Part of a small language model's weights: 10 layers.
Each number is 500 + 40 x the weight over its row's rms, rounded and kept within 0 to 999. Layers, rows and columns count from 0. Numbers have three digits each. The size before them is the row's rms in percent of the matrix's.

# down: layer 2 MLP down (transposed), 1024x256, rms 0.149, rows 70-94, columns 0-127
# up: layer 2 MLP up, 1024x256, rms 0.165, rows 71-94, columns 0-127
down70 095:531508507437456467527508505464559461473473477481513564486505455491475558479450435540411448530511547462537531539483480477548456490495507525492523457541396527472437508537489548545498434533494488535500515453474539500505514512548465490472476520424496488549544472462538558446500485504484491490523508452529497515499478478480487486520491488482539505498444469503545502526439483549522488510513
up71 095:502486424468476434518494465442489470552476540460529519536558399486549500505495514499520524503461499609507466513476467553567429563530494448445521448523410459433551505493518559443524488488475557489553478411475450476489548487503526551525454517469509471458414481501452476461496511459577506465541574529456539541477500488478541443497546461516498462536440521474467516563499535468457522563528
down71 096:485555505495434486447490448474474537550462520442481449498545515492501570528549497464587494543462442589508501528488486545366503501413520519483546496494519561504503462531496499457456503568489561521557431443455515530472550550513488451512448470531522503540507559495483464450531548481521530570507445447550546492539533546483514487472542468431521510428474471425439543478526484518439533440488
up72 099:460515568555556514528490562528557471536536518411490529529448451489523502508442546505550531466496533567487435504511482504445514515506534459493497474479415529488471464496540523497532434436503502514478550493478580464516495549516497493462473516554480388452521495448595503494475434427478488539528529542541529576581500477487481484485496429457488488445503469520498486487510412476550492491529
down72 100:501551442477464506557567560473572550457471507431508516473468486525535476517550598490459548518488478453499539457462520507536515531489537506546525547543557512442564554511557493489527490543451555524480483514502535453460522537488547495629491444496530513461491489487516481476536536589464527487469569543451476493460489570543470494465516521481444575487581491510498474456532527517446588465476
up73 096:504535544426504483511447573504448477411565462454512476539518489460530550511506571503499448543511457531499436466519540528487512523466520466501495505477495487448524485496454522528521503446499510439499539476619494483487493471511494452452528448462511444458468491491473499440505458523530575543456538504405473424514543512486520498427540515524483534514487545429494575521487491442524431515462
down73 106:473484574463516495560463554476510530502512500506540483475480516541548455443490459533551530488585495474419484445571475487463530525572459432521496525540495498525485490496483600472533515461459588457495512558472542466527440450509513533487445464531465496532453450489462507499513518488538484547510547505478518508460462527534541518503540474509506455564512514510499561556490458517497480488451
up74 098:550530564484502490473505553508415529541474472439509546482489545446537479510507513488539389528402502492464548470442495521476519476500482477443492496584512509540542529473458553490544515484440440521499449548531483511473527505541469459455497490541539526565478519461464525562525520507573482522523581508530553539508466391530516544516529436548463497577461510500432522507456414522547478428542
down74 094:535475498462441461498413476513503402444517496496508508490492481487516559468494521492489497519577420463528452470556467499563462554522492438494440442491476540496465491554492505503461482486521549599533514512516576498553469548546511518486448459558468436537501450522485551485511530495545514489432479456523503425464449564499473492430563524449499478442538455479501481469526511512463473495520
up75 110:499434473555495517597561532473492579482497525491410457509545553554520479511445462486450497403494427488507483512494515523567519512493486497490476506521534560407596486527531496564499498572452530474433539482540512528526517537500513456509466508463557501456486447542503559515538495512532532567519428482452471488469463502542530527537496568489536429468506512480530547485486455483468522501479
down75 106:478533554521469507486462430584489523550490468465572504413494525487491521499465573449469536517491479552526482468499438542483539533528509491562502466411577505484476576392454556492483442535512491483565448495494517542590507545478587453562505546486540575554465481538561527457475512532521599487450529459470411472482481472487454485497473524467542462569478515482480465432603509562518539472528
up76 089:561443517522458463508451461495498544541487468515551520555490489550522465448455552515493518550600525445502500520503522465485398477468517532498547473528526530504542482517445511422464473486573481475510533595473465502526461467559432485499465565483466523487487518486533542481513553496499452560479378551476497530511501583505510427504525539542470501506449469513524460517501543517388465493552
down76 092:489517546453491509496466471479476459488523503478528500515556477546494531550515501488479510521511529443501492554479447466550488467436523611458452516500523519490468418532461543484479431510403517472492492471483464558508495442502510547490528512500512526523450548485449496552475488505489513451567410545511463464500472514507481411541506451519517501542502505571489452501444548497565485461559
up77 085:475496469529469491550495469511494486527505506461495546552549560519469442544467557437494429516528553491479477464483558502480507488442438508522512505594508541488551426634539513515522516525530460495512590507595470483483509436437450524459533460458474483482580453525438501480498448441503505440477517488485526524548536586448512494451392435501572470526512568469498504444529453462498513490494
down77 084:453556462500508426499484540528464488488503462416478514511548453486549508484470505481542505471424572471430502493527476464525556418475503512485465483547511492572452526493497500554470511422518521483545434486476509529451475540509508462565538503415503579494534504446535476563509494532511547429450503393498463550464520498504551487474508486564465557525519564531471592485479505537481515560455
up78 108:489510534437526531445534524435474554479429523566557512468540503477461512422524522494509443532514500517582444483479539483514487501509560548474468474492468503482509557405537554493508443424497448441523434532427516521435475466436522488519490496528581526519485429436460469493493528430479564517403498484459544462490481554432488449525466604558473535504465493488496461493495448596528576536480
down78 109:538518541500500581473587537517534506472472495489534484507492470528501476422455532496502515542471482502519514500542507417531506479571498523479536534475436531429493527507561507513482509468512513545509457492478527524516498478465443473515531537443530471484593503506486537508543457523537476554513528519513589517475494454444533549602491517503412485462547410538540439557488495575456556538591
up79 103:515526470522542536496519526535533446540441529516556467509554445441477514454494542544455497565483472541494441472457614544527530495462488513525482512459600542510485561474547485492472466535556456481494433470465563527449497472485489512450515541497524460522541458486554452473532534464479486532466540534548504481487532417498469530537435506489457572528508495551521478526562466496567605539495
down79 103:523551463535517448493538513560558517430536461553499491546472506484520516496567487550447471541483495510557531474475560421522560547503465521542505488493610491518441466528525441517483550478508438540472477425511527566491485415386497463476513544498511512490411527510534463483521488533539493521487520515499503409474475431516503549494512495478510536560493495522531482461601520472504545489524
up80 096:490540514442523454516540518460589465432471519540511493519521519452465472462451492538495547560504518537535500464393507521476480467519533467428504532523530550528465464534543448558531521467509480477530509483454501526464502499489514547518482490479404482554463498473552535439465567530478551478399568503450458496489459480538489500469511536509444504513446533487493480529496455503472506508462
down80 104:549527573480477492516463460582449475519439563529511494514497524538434563486490497524493476554471469482497522480477462568497420482477498448577494517511572509523478533523490462475467471486483483550450487510531518539512489530522565485459475566514456446458494466435497538471499484489550515486506570539518457473440504459460580558583468515522468541523508529577545502545501490537538575462493
up81 090:510424549566380539470505509483462486437490559518486468490483490426573487491496492444488446560578463487512464508493478480467520503506445515404515516395426432524509487561463492542483521443541530459462521461461507591487519488497522525492450547536497579505508449496499571498494534540448488432531434477444475501558500537526499513515495469537453466469455450473489508492482517555484530518443
down81 099:508567539466493492529500517545510535508468504524522497487537515449467535507476496425562555490431439513433490537589490473495506477525465504463464516501465598525525555423419556480454468537455480485533487538463540454606428485493505500549420511432572443454505498489512512551457522489489549556490530472544526493472509473479529461618519484477484470527538526515473494457461438549530508564482
up82 094:496463476465572500527516463510521551412508519439484495487466473452513460463523494488516538469475415587522445466479469535499496598553477434490408530507559485481498482467481565419517542518535469403491509521471452421464536450459509457531504539464480500561508530463541516522504564551614529438487522514509515569510564492438543550422459415510541475467528575568530495478488493553459522549514
down82 093:506538525449526480533543504519495504569555496511487530464500544555550526543486537534529538457478516472496475575583494495444565466439497577515566484519442543480487541485510544471480466502512426476554396508501510567530458575574484479465447415459562500497478509556545418552500488645473462525511516517466474507501523496506487482576482468507505484480573467513439504452499528478575507477517
up83 123:505403603495538506456521459516513452466452528510483473517555448504492492466488532537523466511482530538477527410502527534490473524436500455498437494551547452438522437504610554494532510472527541404462472474529543541515499553469521521431500475514481544513513506436481444484543518508423496449479478478534510440517499467542481476526515556469468446586514451528523472592489518485443443550478
down83 131:500481518539512526537469487458473541425557476441523450513493531523531514492538454526598480487438484474520463410527453514500442524486495427494487449486537526549501510480556470498466512547484466503528510414526502538583494584496437499540599427537515484516456523526477503417421470490484495537478502450537457522550565515488568471506535565503528471486538475545478471482525432478487441528547
up84 097:513459449476528492529507521501536555537518514475568472469458480515459522515505506479531536418557555477503433503382528434390533505423463529537472544502513516462473487553493520535512520536520491440555535456536497511459534558496422381419550504498523503469503477458517503511503515443490526490466538495562508481457525534493562419563496461490437503537517495496482451522469496474489515560544
down84 094:499471489562547523586504535511503508535533524567546499425466419488456493544506492526495555523504461497531464554513481463569492510437433507531428467501483480521550478518461499465461540509494484487495478457510482468372583549531489469488522592517449565457557554499534512491504467514581450467487487537486502556508511473513466480522530430433503532594585459456441444509487520575430475426490
up85 102:544533477497460570522517532496400506548508504509431488515495512455502528502492533555499504506578448525486528496469522470532457465505516567472455585529488535491456463514468506598439524446560490478502567466513530497456542477469500504507422422496524510510486481449458614543437473434481551502551490528435511503515499510504542535426473442487515520546538587435467469574498529502531522487442
down85 093:443485524489492487430516487514554570495454483509510475525532493480453456558502517419519469543513438488487507536445505562518518534488492463513509454424455444440518460445485420421528516540458466498543575504532450461543468430498517508573553526485483525483464544473518446459550497524497467522481509547476478513444582523494468461511495507523483494456471537435556458515554477527447433470453
up86 115:509502568536454379455528488461500490610477492527513470536545538486487482437517474454505472473478513503495459528500493440520479502552468409543387469519449475479489465509486499578543456456492461468512561505507543481499454506498463516433479553515537462524512455531537480440509530465552484504521450511455511552516541509520526502484489459492526458507455471426522527553571509482462479548481
down86 096:475539422497491483537464541419580442446420450509446554540486482488551471475547511457510470525490538521501559497456530529504448456461560437477546479514489513461481486491556500549456504456440459550475527480512466499543563475496526515478526414457425490473492454423561556513460525420450486525531558554515491490476546555507501499475493537462481564542483483555485485485497452477556478477427
up87 086:474499507507574452475536529556443554543424558545532574460513460455507562516470449472479474534572461533528433553576501488555580505520550479526470529531456421569510545557585473488471493481535460461456468485521471423515468420513520461495538417487485492534453449473544432446461518556494507487481536462569461486489557518494517535564513590412514551523558432452495482542529468517544480462511
down87 103:491510483550500498530552538576485465457573532474538465511452492492463516501523556550461540489482469474516592474490508529444489496493439518481539446495530575493482473494493466441558572466414529549501514524536553460480495555475519476524538450512444534498552491467466507538536463484439548516535568544551575513574492496605471501541541540527489535439564482449488474492396525546545519504497
up88 097:521483403455512578457491491462548524487453540554512514540483521509462495499508522511453469499521469492504524522471535511485561555601479481471480564371513461466523498539476525459527505478536559429461538541467528480470433530529557508442572510507498528397528455422498466469471514510472491482431524512498508505521493467503481582586512496477589536458485518474563523554481512491441541476532
down88 092:452548552489491511472523543497484503516527475431458510427474534488502446530510491489532539388493559513530511493528521501489417471437517511550488509579472494542490534505511479503445512474478404595553537453470464517468547504474497526490439442513481474568397456575456502520492486476476479507545517501540455428508484484489523414488473515513444434499510510494433563473480447486544529560477
up89 097:534512363540501481492495523538535524517501505486519503478408480491477458497422526497518514428512477582534502551531529536522486525479498577510576485479518404506485461501436473478470525462501519511518567461445482444524555520514479460532536426506488525555529559510454580457581451574524477435559533474512542447449550558421488477507493476410460544499487507488451499509460529549480517524495
down89 096:528555518519409552473468479482496519475525523439544466551468495403499551490488512482541538512497536414448538486487546467510392439474507449493451521506484486434499491501553580531558566542522501466480533485565524573476482569496541534561552519518494437419508535458548511482476512549496549491547491498475528507542595454513510585470497506514495494457563457515483526516452509486525501535549
up90 091:476560473517521559554497531507496498585481468474520552401568484559571480532436527487499430464480498475506446506491444462466506468479607462425562472510498583538509531468539508513562444423487509518450431530475430549434586513512430493523499465469456452528471449515423525511524429529573470535530494486522479539577495560530481499452462472453445445515481471476480489434443468465441449505455
down90 099:565509515496547494514480506511519487481525488446541448468506500451543550487524568498558492443504516507518545521549562467484481434427461474537497546555506456528440512469411513530480535515494538513556471468540517465536492536549498469478450515567480556518515470501616497480534558519472487523500510425475570463494416488531498421457482534514534490532562512494497514574551501462556507499522
up91 098:483521561589535508545473480473485521488509516548519478563439498466569385486474472539461440450544525496469526477493466461494563552433522464452505513485519491497489485560498417613556464432472504494406519595485541545493466521526458522476535506484499535465454523481491555430467471525469509503445483577520470578464450546510564550478498495473469496509473529510556507464448528516482559488444
down91 091:483547517506544510521484510493517471479564520477541471407491465499428569537502515540515443527451478554472465568558541538543542482420455555490526448529460519545465514507434489522507566536529524532542543541487491471498448517524554475453486540522496536520526411558465454490526564521569545480469492478564431499437421467508433501462486433470558491473491543544455571537455573452503517521582
up92 097:570494442525495456443489438474425525486510533443493496489547483493468508485454570448503488513506533463389547466525490518474492485502520502482523598459581483519438503543515523518487481464449527439480495481485568489552468549599504551495502486571577469528449555517508543516526564464448483586521446480473517508455487466508550531471462506486457425538483454496574499494475523485522546508519
down92 081:454533573521565490563474522466527474507507490505524511506487523432522501461574426554526529511569436490579498476516467500543470520526554492483518442490407534510498515442508456489506511527515430469529524499498475522463548473391530498518481490470444481516520544479487492486436479494519508493477554511573455476507514399538467440511543549540559580433544544460462479518547503491442387483519
up93 095:458477529484542509485524585415539514514516535515476545561515532518570520464547496488499531514506460526520472474558482515468439530430534531427462496622539512457575518463536539569536407411522516449450540503363521568467515486445518490491414511433503491508508553500467522492467478411474539531541495508584548527531533462469480490462572511464457514554459520507455484520498533452443508499527
down93 101:497516465485552416451559510505535428492534499466464459568485490474518506578521612543547551500487505562572512478466477499510494497430476444496483494537495521453544520454412498428514490545472508468468535434538456486488428484483570524491483422561506500557487493416485480421539517493524427466500435470486561502475500525582545480494529485476444491480442573469506416501469506508448410575480
up94 104:509473577531479490528516473486540455534535503550500511488537583566513512475495519572606461507518423458531516465528463522482552487430455470481512482462472447516430472418542465550463514539444539514472498527514446457495488547456523500508475496531512479508421461503519518439464477514487452463454555519527466489477560592505430526531506493460480482481508556497555426604528436460530424469514
down94 108:543486459478536501520522538440504456453475457467501490482504462555529426477538489596497472536505548492530551485553488487430575516478415460422506483534540488545500500519443523487470529563509495538548555507486504524455549492437562557456494528469499524539401514550529531443521435548468461479440515546513531430470460587519505460462496417480510505439498578504496560548472408474533545503512